Part of a small language model's weights: vocabulary 32000, biases.
Each number is 500 + 50 x the weight over the matrix's rms, rounded and kept within 0 to 999. Layers, rows and columns count from 0. Numbers have three digits each.

# layer 4 MLP down, 224x896, rms 0.0201, rows 0-213, columns 256-319
503505444549516580514586534518485490481410498519521430572558401467496475581543559607594538596431547469459525469520447570567505565521502466567562527468525447503497526512553460531503548564418487
455469444504509448495502418592560434581484507459417480508437565530505468482533516567450491560502445508545531471489407493531572561523508561400428485460548400515468591476517499460524459455519501
644532712395480407468450447535472492553509439456520560405494477589490527448594425549561486431458540449496548494498484453416502479469495524508494455513474497449488567583583484457513412564485444
566532561518476504447543384604522539561504489535434423531524538520548517489402584464415494559460463476556509555511519462467556520520536477405609530556524506553532448490451493558466533390512434
591468501462483569484447483533442481516414572538454484504497473480478569473466429553476503499577507538441514360494486490537520462494475655467579376450583474500478492520532480517548480533438551
677418546445481473530530515474514537465543424499494495503513492481542428511444514513484456478561583461449533472553559483499464501550511503521423472573427504532510460532492473548548523545508492
460468432461551456470550498394540470412518542476548521564545447503501537514487468446534483453523515453560535478501504496551518577499536549345480442472521464492535527448544478597499478473553488
504467518529425502496492565567448441419475561473418493428554578496486472584491534505459474403671475548435528521419442500531470459499532569534533459395446539492547469529513465485500509540476374
450508566504444613468437513462508507540441515473523484537538565479486578417574468498485536509560525518408472529437478476541530473478507531636514525521455521534473542537484440542484434476437419
486567528465516538469465530480476453460621486505468505564535466528543529465474457510489472484485520426481538470446547508561555558524488456434339446478503530423536536457448533563508484501547477
406446714641528541435511459523511534476460580494591603452512495522486504525425541384541484509365432532502528494517522514498488520396457469418415541553528472538527495466594527456473487442540411
428498433432475449522433561434431498470489434448399490466532434508463452507571360544445606544545438351460498405457467469466475470526507454540547499514435524493458532542446528551564458551420447
518420627455496437452562526499415450500492487508451547541507517492507534391427575524573502494447450576445428451576484558454461508461565515504533549573554442533485499498428424499544500475630566
483541449568465482507540490460435446541393452544561520494502421518500411507447527627431445466525476518543521530532477527432494496477424492465653537490497468467463429500570590395524542507509485
544483574500477562399507421518459541514474463465532512470463459493465532528450533540431458503516536520497583493401497482511563560425518381541530421464512562447476588480557498467486531424471457
427607536518557492494456535550478501423384520571425531473471437484465489419535525489554459513351439544531554490604522550477524550456476484617610491581404516473430474519556522421410486622453439
452536426510585404456536469428461444465534423480441463421435471465481504555570524565537462448512468475507534418535527513501461608424518562430357518496516511508527490527478558457475478417506549
515422482451493565475467408464562536354545446487592484474484408456493531452509501450475506477512501517447559523530514485441507493514518533452444611515524465499508617478465471491444541477583526
569500427501635402554513581519460480495494485463522476389513510521540509530543501522384523499535542465396456519533448574559438420589448529410516541479521522528534506576436559543553538547493449
681474449513528650549425461495507529505517444440541521545525489501588504563472512502455544426513457442534515583532433405466474485563528523487618464524526545521501569464524430490517449548523497
554469439465556479539500536512483455507517468510576474470464476486446501536604451498546519592443525555454442459536525462457531454582501506538456477366484557462471384526561527539479503483575490
547479605498461515476535525566518411587473509507514568440466516550490472562436516427495510472490472487479533449555630515449505537415489553578361457440546434482543430474505435467456476497459507
625515637531432531482551578436621508493448479487429495584567470523573548444555493457532463406476573531441551538565465515446486484470493448456462451478417498574541425554380528490543446582487548
506538578492536575461514491453501438504499518517337463544527506484477545510392497497487502578553473489568497502537533489475487485446486551522561536573518457452511448447489543451470525501495461
592452448490466469501580495543523588484557452462442485386397536479578520490441536585539530467503422520383483579522455593515491564467444498469479581444506485450523519484487479491463538438426475
476530548506463536476462418374574447504600482520577547457568522417480565411518608430510441458474505479484544476509598572546472516446509452495401481494529517567496497448485565488505427481515475
495528634535557453495483537566564478446495545490526523584543417539474505526449536439584575549445536462390608390548466408487472499471456557470610551462450431437475389557555582413526482488384453
538544513536539540540478502419487583588517472495534555444496539569474473456464497462546429598545444491424507524535563477531515451517412518368479546489492594531520465525457476460468429550523449
400483590467495371606504460468536512518503476503426492437479499521565483485474537504392484573439506477491493531593624519559451520490504432497497481479545542558451549476569500593526504495586556
482514558440548533404423449475459455523528454480653464509435538530630553477449496558411511436462502563533389447517581507545481526572554499483472500483452529583457544514554529458458516412489514
516525593441534518460505520451482469502484524502525477393462549498525523419488477513512542541456526391583463521456532450366481532421447454499439518503448502477501532552504421505410486488503460
426420418499485484518513478481480508375540565580507503595470461412584477489533491497550448543561523535450551507554553504535568494480545478520623587432535512570575452474576547497493480498413450
447515547448479530562548461447441540583558514513545512469427436477546497473489514480626559594523566527489557523375535390455551469604476481589462484466534464462436456488476491399529584487532594
598485476491474423459529637480447473492606479431454550436490513539473522488485602518473465532539420544491507460409454437521490434509515512658546512552467493573525524437580541429496423391485518
581500462528463482456489521500524506473523468478482496551435481546486521384514469535491530472532535496445524464528569580533485471512542504475550473507477509512468459446403537444474486424430442
569528461487463545460549557483531505541443547536611455506473512519598568584454564500423536415668495516425422460442499507453480523467503550572455485486480410491498529538574449496481517507565465
587456393487536503582577425461606549578458461494461498519482525540496486456510549454478433503548521581601496509389529519458548504461502506502443485515482515460494491562469511578500577526460489
392547375495469370544437500421527447593488475532469482407495377513511534550393502572442420506436479428418508501429494495584571492535494518480378418492518454488538503479445486535547557444440621
488536528474588375480476525573474500451624443599572473590537448411433484407489528546466452439466488374504543520542587450471544464590491442552466486514454520508515569487456497460514484461472495
388498532428419616564451494514446524505527443519601501504460437605450428526529516585467489529530550573430437553478475454505506486515511589524489422486466526488542436568486517457595529439463505
538462500497485542527508447510519505529491548472602503519479466498557487567529493517550481504573535497577510509580571538459482528526489492574535524522487478435458507471609518455595522459439599
602477520589498496462468490434567501498444517456502525534524496535535499526472488539475464459578469440571576533428466520456592539535550526345537482470432450538498593488555515504525492566379412
536527433443518444516462536386446496497404515464478579449502492516466493565539547506483480559493467436505508454520461570476455451496504484454432457550471495534502469548470433507603461439541458
462539460526460585464435485489466503583534451493500556447395471521464540440538536597535545488509471529510515515437491441526449471437506440456460515510477486522448434484526510608542428440535568
564562403576412460437456530486582493465449451524585507461480552470517573642537505440505471497505502467620534468441454531537477573447428562453433452526516435626448508485437575511561432500485510
382621428483502582492519506399477519421449491556616530507538507447489466419523561421583545540584536543580524426454448522502419532495511431499533500461507533489529561517471516600578548588503560
352430522453439450579470497416514437483446510388502426473526504495531487439527504564550458474431570438544528495529504490493405422522483536555445513535516549497500481514502454533585535462518523
481488513511541505523476433640495354458551483549597422623546532431528484642527501486444547592403434476454456473417519514415490445491589523456561563545413476529515576459442472499472522505620385
402664459571579470519444516522408503448506401494501488507447537550499516612592554501426464571414501428541480517464493446459520496492486496509442497447455484464449558517469416482571504566476458
550482650494559588489458519510530531431573484536592541491531457504504451472477518532479499489534579454537572440519491509568535594467501460569460541441539466488509452459432479455517529540445533
518591590512523469489508404462483521506502535515554512527457527512482545539574567418412474402568559501559451462484534578582512539495489476409403519469461502514559494530479472559490426564534408
438635374461471439529471498492486601468495466432529544600502439556469544527434467422486492545413473424485462518470529516519451510430463452507532425526490452619372511466577537441513539369486446
352437282563633572548531426459454479419509446536543494450430617539557493382517484538454494475554465473391437464525480526481479533476548486464404553354542518527505541479506404510476438549504439
424534548438482545547470480413502464443494498448640499494528424534502541430545441421556535450443549467523549464449473512584507476509588452436431556533478465552504407522469519516431547439425558
531449543576500611440503520389553553589499598487561458536458481523529512570486486548535507492660531592536452563570544437559555477466591453510589489491533503585476421507486469400544541604465545
444491636540515471455492527576484484486558486478436506493548428483465493458548497576595567564458505602493422524567532476508492544456460543434376474476545481457510536489419466380512587425453637
507529381510565472470445404469442553418469473464472428485464488398508506453335554550501501485481472552405470476592539460534594598502528447438476567537477498507498520518569455476518558462513451
426489493563534490481562448426623490397552532503540453541462549572517526475664548557555483572443511562494473539442500459528562551460466584501488421526473450498567518510479490484443434507405432
378469418521452480586503568530381448540611440522530507491555505493527451474595523441487545583561587595491500446389496482560514502560521409553431537397498403510514512500459572557461525473466503
479460501502495519504564609479524522526566510495552486525565413519495489461499408543573487473484546536518482540493432479503536496513522557495538518528456460411498514388463502480445473584469517
453440483478517455559518540491416556582483584444602530463446514469416466456372503606425505425587499500444484474389566461584494471433400426554527510496559537561526439485489445498384459529431564
515466413499487498513494436622606542539513514530484488622555549363484456552531456447617466575424532581508476543424579388489486531537575517557501566556579482427512530533521544508495498593469446
443487502553471512514436534510580516579596495492494533552530522433467487423512507478473479615551487483491504490468416450447505509545524551593526512504577464517500497507491538523472509487385482
604479452482520489494565467491572511496556554434485624545501431573479445518338500492395537440495450527513476438520432550518485526462510510523429521444481492458540520549551447600511502615458536
552469483515496507463521463611511524569424513480560569591445451486528498442450548502529498513524610514511542472459423508547510485536445501546444462481522439440479511417457473539427398449492515
430452512549434540408525552341565532505398517502614464496481558541503517471557555495647506517481505477550566483427500457557505488479541451476441530521563454427526468535521525464502463464481602
438466469395530422524486492462472524531494569547483504563436554460465480546521530474480441529548440424545506444522495509461426547518464622482491479437490469573448433506521546581450547524508584
502541557467527519462467574494499570476502531484518345567539456405491455480557449491513448463525478411554467511583503509549511446580571547599416500495518516563506513506509423501455572575521465
522514534415516476471460557436513587507440417504459536447490481618418493442642453511489515597437499454423475480510540528543546513432450421369524479498471552465509533518441469581533528547562556
503587542520475399506455430504466474375475459522416538563466405462502463498528415429522527454393522413549543464460439466520488459488504400378559516497489480517572449489497500407477488532482482
562507406553576527513480452436504428456465538479508501457488519605517518518655482543407517443426526514508430491521484542494513533481486457414444462413477418501468473502494442517453567501439491
460556509550570471525476572596480490504489478514493461513505517518609471454528498520504461434387440496547492548588464462461475474553471505623568512521527553532492543410481477469515616538557458
459504466596467413513504576502497475451509530484416550417477535502486428483558533560461444428563474539471448485493510447560480530518393457494648503421592528558509527575507489451405538482412434
396408537499480501557533455443497553500514469602399468590546546578491436421464521454444487450410465565584572542557547510484539528533515438436520548557505492478509581438524552468485573526485571
512474534479468425511455549441512580596533558542565490492495459539528425508430523460443458557585528465473557484561544489601543567569499528588469496545526433537420509527489503479506563523569406
567528585549497508540574562545551531534474433520425472531399496503477496465456473480532522425640409658522551540394429576554475478528511503700600474569498458374532404523444470603547525518383564
407424436580536535466444455457534498524570496515475503557483574348469463457549537459595610604547477511436590537471518370558422508516467527448437566559471481500474471475421540467493361562499456
509437428476479459425469563487597498586452539481424600469500416497489428498491600547620528454547505525533546503516413538587441491337524491446556510542424493502510473515614506587497493433526593
497443606459460408497518516572510509613556566507583525482466475410418530447525493544481526639593419499482466520477584486548602463503566543604575535463461601488469526475491534521450536500418522
399447346457466533514488466513577493455479489511531510476528528490431435576573444520476545429527481500525451459519564555463466463428461431499349548513542466490468472559551550537497527488465505
429502478565445529396434488538455424501527414441541447428540520491510466452518520549518546503488524467500548526560585451452515528462454593511325526465465507501469507502542552493438462381554499
606491425453484575432475462511500436486475468475590407477509426510582494446446519493490436429489550494578552511612439445561420539486520476475468492526530414516430470476550477483552467477572597
418417524566516474494437529489552515521538505526486512482581493491449470441381499470418524390473506470480545487390516551473481438444471483493483544574573596522552406528416482559460474364493483
645452506498492451412494507602371501519524544523407535608493530589443545491576452426447514515505468534459574566425345526407472536485583443447536500467510462590533519458497437455536531470455565
430445515533502529490470537669473512558470482523575453580496544467553574504488453507459532501548507463478551517441500469499564543451497518536610482429515483471525486467491486411463393555435452
500477562535505541410492497552565448617437567445574463477471503547493518499422526547468544488580441564446476508381597516526553476486482585493364461536458490420553470497516494535424423535561528
451475445483567495482423559433482458518405456499461492492498481457512522451473475531556581527469470458500455474531453516570507513486443515395399467503547505507531565515575511609489453523563521
520441558404530502529537537539428490632623538439548444413564465529610491512517550511530514530473448624563452472391512522531444480449468473431494512551595536446499481447457492492442512507481502
497493437481589501509489461552563548397527518470533514640490457372406483572466496461540527546493533514556499545496493513481546475448522516370532530410435523587477502499468511575507574455563442
537474504521510466465474511537611517508467514554537499539495472491441498457548562471526590529465505446511487506568509422544411462499474568506513449535430459496472419488560530589469489597596425
587597451530474452515546548539409547595530486491596533520548461480556503510405463523475497407553519504498441526543528544412451448484480466677573570480540498448470560524521518485524527552547493
616368476537557430489495475500492535504524477410366567456500583540442487486604482402559436553617542489532501496528453524541550524489569568411654406500485582530518506479617538446502472428444531
443505617447472538464475364504500459554371532483449558570518384491509505638500448445507482449470495530517540495527523454427483515551482495492572528486471541396523483460391572467424455455492461
450541458423444487443463489513440509597420520515532484481472506540486457512527526511478449520534450469478494494536452465489467483567564479419426453547543536513551445504531529541448459500490494
530534423499518322580497427430620455598510454429433463484432518563497504498566569486419574518671537361455361437440512497424490533446530450496480491454490555478424533485536498458542379580536530
443439582533592601526553538527540500532546546504536476503491503504562523572445440479439501381542536494470411500585519519547555480448468533487412440481547541618485512517497540427530403571507553
490482473421529428454562510450381463471535502568491546473535545543553459554438495453523493429494417560508503537499429462494438539461503474635489534426525543514502497559515489439545550551529538
486489520495437504554486445411430547490495453452428621454495557530551501587478489475472523523501527506501483465485470562520462489478479536518522451550481523559602553455459489437515514521497456
487505399545465517490509491569560565561555494484501495508546580424456499462498509492430509409540464522518519503539545473543503464476448588617603556507562495469485529445524515431546502469572506
516470559537495536488499484560525543486518485527534474597484532450526392411441490541451449511544549491510471504529452511496545541537545476520536521516493545467430524559542565518506481566534550
510490540447481567534519456467471515454486537587528548511440419433433475504587477512447455555635568432519496474473504492541482483521523449542547511465510493471537479450551530439591612498516498
471517417443476549495502442568463580487508460602509507481489479510448417393372475506478547522487549528471515501482573551551575481516473470503522466505482524458495469506500487577456434569518477
457445488457480443483560487477552510537381535457508496514463454538508509424529511414547496412599481505497451492493448541538526545480530531494499520507459536525538437515508505511434472467589556
537488512468514592520493533465519396462456483472458491610554501449445530508554472508394436589518540440485475466552396505507530460534576563528500523524553544473512568514544475463531510518461524
474623435538454543474446462468584498419558467481610541526504539539531491469500458583385541513490479567483452514502532513435429434447468498527415474470574500512614531439517487536495501494497554
575454549519521631535483401423545474592520458608610530445484529488480455437555519517564441510497491468448545467474509457427487517567562534490555518532505433534443523474500528490498484513532546
479470429479513557503528484515509539582527526525546516438501579496607535508518393496508492473562522577447559531486494504503509489549433508531532438454464539530495517532523471431491483504547471
385530472461435510510485524548544498483433470559500518516499427480542498479499449574523506457481526471497516481398566450494507385513504563592500485467509557581516511483550557569519580531490482
509415443545474538452490431502503526447458485499559584499525518369458408510401541347554466413577424618612522507532476496519564411476529471498472546460467504516472415528511389432573468349500459
560455370494494432456538454527460514516572498453447508547553510529519544466530606471578406543631462483547537571500470536521495425563464460498510549571533501467492461503524468452435675496429459
399456539523506485492485545559479555458451504466486469460578450510532517549501494440527391517471395614482492513547415493469579417464522464568591518583514568451535491540436489535510574465570557
577492479504548345438547543506401579497476538491570491541480432508489555527512559543485516560541484402581514491536602439434507503526542536549551492368433491464444469501487451530472584392516519
547542557537526565532480466451506455385440497524536443425449593490537559528588501454547602525465503462535488503544566505445500477576557496400557599466488487452536464523473479483514507470452556
544413407478526526520432523486496580487430547510451576484492426391469535559542448526456426577601416528435496551446444541533463529531404473431513441475473522556465470470507482640475503569553392
604480626490518414548531524562458493549486528504476444530476572549544530529438475531475529579532514521447508510526490483503525510538502485545552523517499521488554461472472451458517542427497478
487529498466538516505523503483524506533562501482433449475473493479475466502507528512452521536440518521556549534522499485409469489554496539400362570506473473556496426502479528464504492553550422
468536486491530520481503466394496443538532474509500480548398456567504491528457433504411588567385544508585478471409520531568519509531484483432491520425484488517556506508488495479548451556469515
443562473499497521488471500556522475418570515458445517490486564469491404643501527526504542480522519378505577501476537424412459530460552606606643484384429532573490553500439513582523399545476555
596524521448549373464514479557466470452473545535545552591450419426576498471446489499554372471499466474537456568499480558478469526459434492470601522652500530490552601508516509535512534418463466
515537420565491521537552494466528442569520531441533565509473517471479555487496521506606530518517526518503477447486567495498562501499510516586358399459525541461499520432412537558469494545492472
468462488482434467560544550471422416449566551552501434578501589457490516537490495536475527454423479460476518545550491446546510486633496474514590502674457581489481513568511423566517510474437469
458496426593518537526482502455477495582443535535494569471575513553413520510524488440506570474454454382544490447428473483524475487504521446462488546455401479535487526453427459559472644496503484
497461484500520509471497461549437514529614511510421462548536549549484504433478456446490506490507456565483553447512491448530498511607507456494502551409522460524509500481463516520491534491517617
458578567498513487551514492455506489557437524521461577561478457519485492479535526500564471502476451472466486573574544492505587532497496493550498507487454534484480605509459556533460495479497469
598494528480408644480604527433506595396492494495427568501475511400557505420439491540515399457514388475534493479474467496576432461427494524525440476418440467488496507531500464592444576492550585
525529461517448514486480445369494530482428456464484492442422534486473471528433579528521455379514465438521489516492424524545463519479493434613455469589500513448524436458476540460554450421550503
690558475493502476506508554440569493545496552510486514457592464620532460546470504485458549516513573462507525596501490481512454547526591560504525521472521454486461470547425458506509417498554520
393493485425534457580483546539485449482475499468476446474565565451444464468590465507505513488500512494486461513485457562457477488453515452550420497378534492432503516539475485393468545441560504
390430420493450357514526551441443481502449517489406525331469573587450430682462484463447461474468470588534424571455500583524470480495469507517532514540473553464578501509447522570533584497515552
475554510515532521561503517451457511493497423550518467458520560468434486515457582505525417545470507494434437487560522546513465457464477446594464466503524552427533555495487475533430435535560589
543568415481528494543476545424446453484472496492577508571591535556446543480533410581511425416589502413474527518585468504471450514426502505447509477504453455509442499467412435549469554519511522
540474549486539438506484376589454547429467535491414513412492501503554448535601445438457557550588495585479503543533530527523439560547524517439428465449535455491482546547525505583461538470599535
594470599451439518486431480555551571490399515451590532451476451574511479539433545565571507605439433552467522519443415491534579548565511462356609426483432492498542477410574392580518648554448552
627437529443522478392506470471531565364422534531508568460605473561384476590489477461518534458442407506580486492463527566470453486504512441514543531480420553445457506533410587496449471517502407
392547484443481549534481549539463536476565538535450470505528530491478491494487506448511540434481442544484463524466507471518503549451549524446521444487513454543487519487583517549500620472454557
541505545502493571534532520442433553525519502462381430447516475470422529504538455509554409497541527489564515433395517553491501551506514491488526471498495439497526477598390509541466530518472543
425534442528532510504512496501535496509403516497496448516529456460450558466516485487494565549429451576576498476522535516498578464551562551531535483630565567452516394603526488497497646504492572
513460467472558447509507503445520461568489509518484536402524548487586587452582521575594482576389522446466483505468442542473518485467500512491443489504537508483453491498569479531530499485499442
496439504569455481444505537470481444444492516508444531436523425419545519491465530442453460406415457417472501485424573509520501503518392567479529483499525569472464529489520511506534480568582459
554561516518504426523557539516543419421435534515373473447446437394457553492524524409523419523417536445423550443449507604486541430397550514367527477489513439490539473457464522460474512531527540
600522533453580529525480536494507466542436479449551500460592522482481525628528464421465418587491438477519450465472482532484454481501528529553444492642551454480471452475520532480511412556430560
444432491427461523521442520535491513503510516495467479527477479502522586502570479476490469521555523510471492492589490487530540480465525447453553480473464474468481534473532510415456481410486526
546531590510484555470502535523499551522599562583484452529452491417479455570470498576578532384521497540510465515644526485405551489534471488525596500542497444451483509507556525485557467494542495
435443508468518546568501570575593483401490477518577491407472510557486577518493470454463535548511565507496489505492507468473438524519504492546388463465536515533491515455501552503484498542422512
527546488454458534512574455395443474523576533518362541450526586416522466519480458552524548512361498523502480516540526573471483586479571516382411463494510524499450491451421528465526501584515462
485549542490463552537451560428485606470495443435465477460542506526484507470533456396474461428612584472570533508455520519497477409490557504601466454460534536518473516560530537479581413536571532
536399395459597533530470463528441373466406393478477550499520415595492629556515454456504470558415557439513528495590446479370431502460502416404502535401522512541515500528497576564551492522452466
504550479492536460507509471530615557484435465442451542553511514479452495545512575521477515470416428468528417537545447515484557472410527513599546577466542514549553533553578469534481609550502526
611478635541493455428540551467449545527435510608481515509520497636590560494467493503567503517482525609458448556529527435450549545620540529500653560437460542417549491515492546459507473393468568
479542365517515409466465521527428500434504572450409494448499530557433423538411503448494536372361449473586487506555608548559443458528436438527435570640517477602542508566523488538518533505526471
580457506474428576485541512514440497564528477508520511476524606464518544521387514437472528492539475611465488507450492520478541561466517394522451506438475499458502483417509498481486519439462522
425475528494532361487459431510532483494458473403495476523512545538553472437329537389548477500412491622548497502474453508533510558519449401501615530430475523462488521512536500493425517427513423
564455460385528505438482572484421490433642493470528516406464464443489546479534490541412426504647509475574449513420474545507464446496511439496370529489457432509474492530482503439490328451529472
454555611499475463570541538395455534407353509486555465568531432547462486395461487508476489530397550390550511498509459423501516491476546461629468452512507551460495446563576519426491434540558496
529453512497510530567509463463422461482487571529477555577567528444471469523556476564556480518488461521505473518530412459506442524576480498298551466634460456408474513533516474537514637520563526
451541559519533567465522524485477528569554480524405554536491514472558548451400538600593510488435383539554472555512484514485494459523509512444654498522512434524508511518496476444523488506574501
360518584481470495509507443473551490465592518536466541615532486461459488450497419428541523510489491510432486455432448521484522561510585592478569562477514485542546484430528543515555466569506441
506549464468479402527479524463560508483479589425474486571537516423498460473555498437496479470581492478492464503513475486441496458454524498475461497504524569550520570515585473452467487458517485
609487564512498547478499517609451493492623520531492371532445545469557491548465553519336525438460517483493467580509470538508513458441517590531354459454417484501548476543437452489452473570556548
593601485511382460619569483454592470505609515512485515715518617494415512496482489545439485497432480476468492507504572510494594464539531526523469480433443516486417523499423325540492465564572471
421458583477512570541544500528530490585451516528587491515558494546518481382482489518438456527492511523505505483491476547504579443518511436506554533559538537480529444508469545490494502479519552
469484623489559513529577466514500536456451457456409459471474426523502586433582480467534618498461591459519543452524531463572527498565508547492480442481532490465444502433452421555523424499403495
440458471490446572525491473557443587415479456533410500434542514515527508589530540497489498550477536496440474563475480483384473545466488517478497487596499436570450521478468490505483447521492542
494564413444449454464494532405498483478517489524548499506507535430517457505515508469533556508477535516552474509564506528494531503431506501568425566439500518491491455480465567548431479454465418
516482557515526421524445477465417454498558554553593511448460511491528475490410448474625534535401525481432511498504549487507521465485493471463498446444522523431518448529435510483493426487418529
529544437574511525482536492485525512485399448542500470526459499472532557481553548419431537587465463463578583431522561565497439584555509561508391521469524492444504408469505522409479489500503457
513491558476490484552546546577488483506457525522432515598536432552438470467567497493424470517458459487483473530546567481511425532435528455518431538529548540552501472527518482549549551487519547
458552455532549478572484526478525457577557505494484445422513454451481484578572501518432455512576545459501462556549495489397379587502568558466505485520512522474440562559522522477420534540546387
644516568576457596501531539529471486502568583473533547416435499599397456555469590463435428376566616518470479537400459511542490560572509503577465527393394491563503545576416546553556375600533550
482486554486484434461524473636578478528485565565460526392497527544476560547497485472498555478514405535456480413407512487484443505485561479460512465608606509551511488534582510546511476531383502
474477442448468406491490532600499465472476552424462513505478530573451444429467501516543473457516510524531526507465459496531529515457485568533632371504509534533511459449569519506507493441509478
420594527566502429584449384655512426498519536560634484435516499456502530578519473608586474506564478551469427483557457484487552488603544503540545556524510537435475476481552499545522575538537567
522540385476446527501528422547481538589544458495522479458477504475538461479485534485539426446497496546436554516498483549515508543535499479542463511538510422521401483446408412531464465525530560
424513512584563557497431465440477477428491480503503527547456418515530459504545511507582570482423474417474436469499497455483518547526466589434407574588557496541559490526481508542481528470476492
448450497501519501544540527547537557517517501512399418490497541491537488449567539516493459553528541589465482533440491518485449546520433474448514496485500482479491505465553486447514471534516447
430501529480483587548452563458463531499546482506417461606559550488595553520578410540495569557405532486505504568472461481468476509501438529501451581602502549481478466522519505495474483491476539
544490515524505534460523471414610517429530425471499533522440622485478536450482517531588529481534510522537432533586407488546558493483472512344454511482528534514466507478486479477570492510519533
513481441549444500551552522509551489516454484486474463502437516575567515427467539470509481522543490405458506521552524482484524447521476548500564568508482518434551474462520497521480484495533512
495504535462483494466462534433542560381539419433546480587481521515405544416507466480439449490444581498542447433483487421476505503454539500530562535512523476490478466468456576577539495441462486
442512439483516512461468508586400609523579587465524480537534475635517391539476542507500522640518461534523487488620436469530480482411491484408441590523506535540472557493585553438487416532539459
461535471548467516545465494494572494551548470479524490529485439526459516565503495504464536502496536487462483488505563462481525500531447487489478470528529548437525453425494458531550535397498471
495472513522498469437532518616480509522587491505439534415502583538555499471388538431474444508592435576548525551485426513515475466540550479614502466623461498505474511552481559488536408499488534
430589508519473570422448463542446471480501515503478503353476519611462489548567557621470534504559498488525507525490488473445523564584484532634488484483490529462547485547489430424539572470489431
581515510485464652522584475500534436528576513523568454526516460404564551574489547447488531544471494539542482540488558369528557449550470551535545545518446549499465512481447510444487545352586556
409505405515529308494526450433487483506474480502487478443508579499496474513518537481542526470512529453483446475526529444536525466429464447524471481465554501498542448528526543517554532522414530
579444493497438519574479551480435461539553549560466499450509589525560460451607370481527507601450490545461455519468436510353452511516412494425619434570404426501473526640445458472470471512460369
438455458574472467453488542511579517485472479537488570580547505484483467534474474528504525565411487439556564561490523539521464462465541484526479508493514523558502533536510396447529488470499439
420600473549521486457548525523527538470480527500455437484436529561437506480518477547474516369470524449489545517523510478525531505545481468506370500500518448446519477558503479530509448550561455
428611527494593466517473530521577465467573500467522590508466411426433549530469484504546514491334562424538504477501515509513427520470505594605537488473499540526544495456513494583499484468512414
516517408488395443548523453531557491617485558440479436404494559442546546471511458542532470451551495450428539473524468514450531428531473543426515498412500479567432508482607429374566375489478580
372407572508504471462480456475557501463465464556448544414551548504530502536364417450585552484347536523435522466538476435436548525480437453510473460524510473484650587490561548515576518490589513
535498472572484441556467529560458518472477544472480515477532515572502540447447457479534535444480480480519521463615574475468448511483477462429459425588486522539504539504503536535537570514502433
459551452493449461537486518501459478489390436388577548457534497514540538525502513573404464446544559474457491506563547475558506422540476461411479469555559471557520416506515531538543499496507488
511443553487510509503633502475393474596586523489483477370469528474491570510515501614378487560489594596459494473481500531502507516532560522485551490484512508505457539504446555547466523447532400
478524387494536561451541483502535455500541474493476473581546505495425521498567512502502568469645560462542537441542492470507563572508392562344519517591498473499578471496451507472461525552517472
526564539513400443493535554564492492576521480551505473531525467423532539434525444544499447461526477490501494453524477492482536510475431471578446492552539458496460506461491549535545492544566520
551525496536523480454491528480459470515482522486483469568510478484592466571459463535500524568483497502549442509499590534488490537534499520597512473459477510573472467447467528442509551496481526
467527540489535432480413499520451490562459469481433546550539584434464401562509463455557528491581591546555430486446556536556454438405467515476590437544442482567491536496498518496468497480485491
612487484556504522445472479416515467493579476505484491438521502639581519487553416552408551452504567560537474495550490524509481416494482543433462580512479536518508598537432539442531453486572444
545512470536530472542471555500444452418515527457426412427575465521480487537511490494531427567402434571488539547500512549487412484570496496552501480620557508475554532471481449434540532598531556
507481478567493488543527536444458548520508515487466545386425461646505469474494500452534506492553468574550492533446550500527444441451496455574419466429525478478525493555510498500513520447542587
598461540461483593466538573466498494452501608584408434537497502434491506561484503543460484528472564470543631537515518601550529553445481443501456494452508503543425515471484490398472435504528457
596470528503556531518504509570476440483539575434494480576511454544415572497510440398610475441626551452581497432465554522567522487509447435446460456490473511475496448571532516503506521497512454
507535523421522497443462431713476503563492584537525446576508410503553428429488496422564456584440531426499502501578469458457494572495553565524633510500532531461542507522510463500515520628525466
587479530533446543528522477537458469467450485442544543446439581514500524570453509490526551382505454521476518448520516592412471492534472463504598471388447453465468472535529452456461502533523487
639587439478489626476476496566598462463531530482547491552509489550411442511551498485456530401577518527493497574508515453562471480549586564614489546567523582445468480545614568448511525411476455
404451524542464527519457511536445542393389416528452455491502534522522558409475463527430455426346482466538497487495466446527495452539465533483406491466488525503487485482503521460453440501450543
566522482453508442452469500528471524444490509563512535557537526458523454547525517453511465564492551462474518495468463497547466450528512396446601513475528534463485529466506513484461522464491551
316490511525471547515473479498535548555484495439559506486522417393504495583494521550605569579478540418544528481501491533482478538480453467530417566463546558550484419454534494566394562452488569
352483454495525546509537440426464500487514499507475499522540529408449545506530500462494591419493524509553616541529483542575491483473465537541607495454500480572448446414504517500469493542412520
546465548476509589468492512491558500462423545527427476384556458600521566578516450548606434498534489448498546541454489560525504499478473434367522488630464532437493456518471492468525462477550448
525617492484449522522554538440540464592523395527469467391448535527535517468551505581380553574376461438504502496466503504456543575506513487467479479575452461499551533449412506545524512470537524
522568553524383462473452539391522448567545455564601499591522527430606515410518447418597553568410514623389541495524483458497518447549423488482439415514508474478511541450570548501520497606486372
529398510553484562485508495499494466506568580549581461579425521448521542514545521516558431486609466567522523543547456440499530428568480534538594545500488561483563505472426429451487479527478451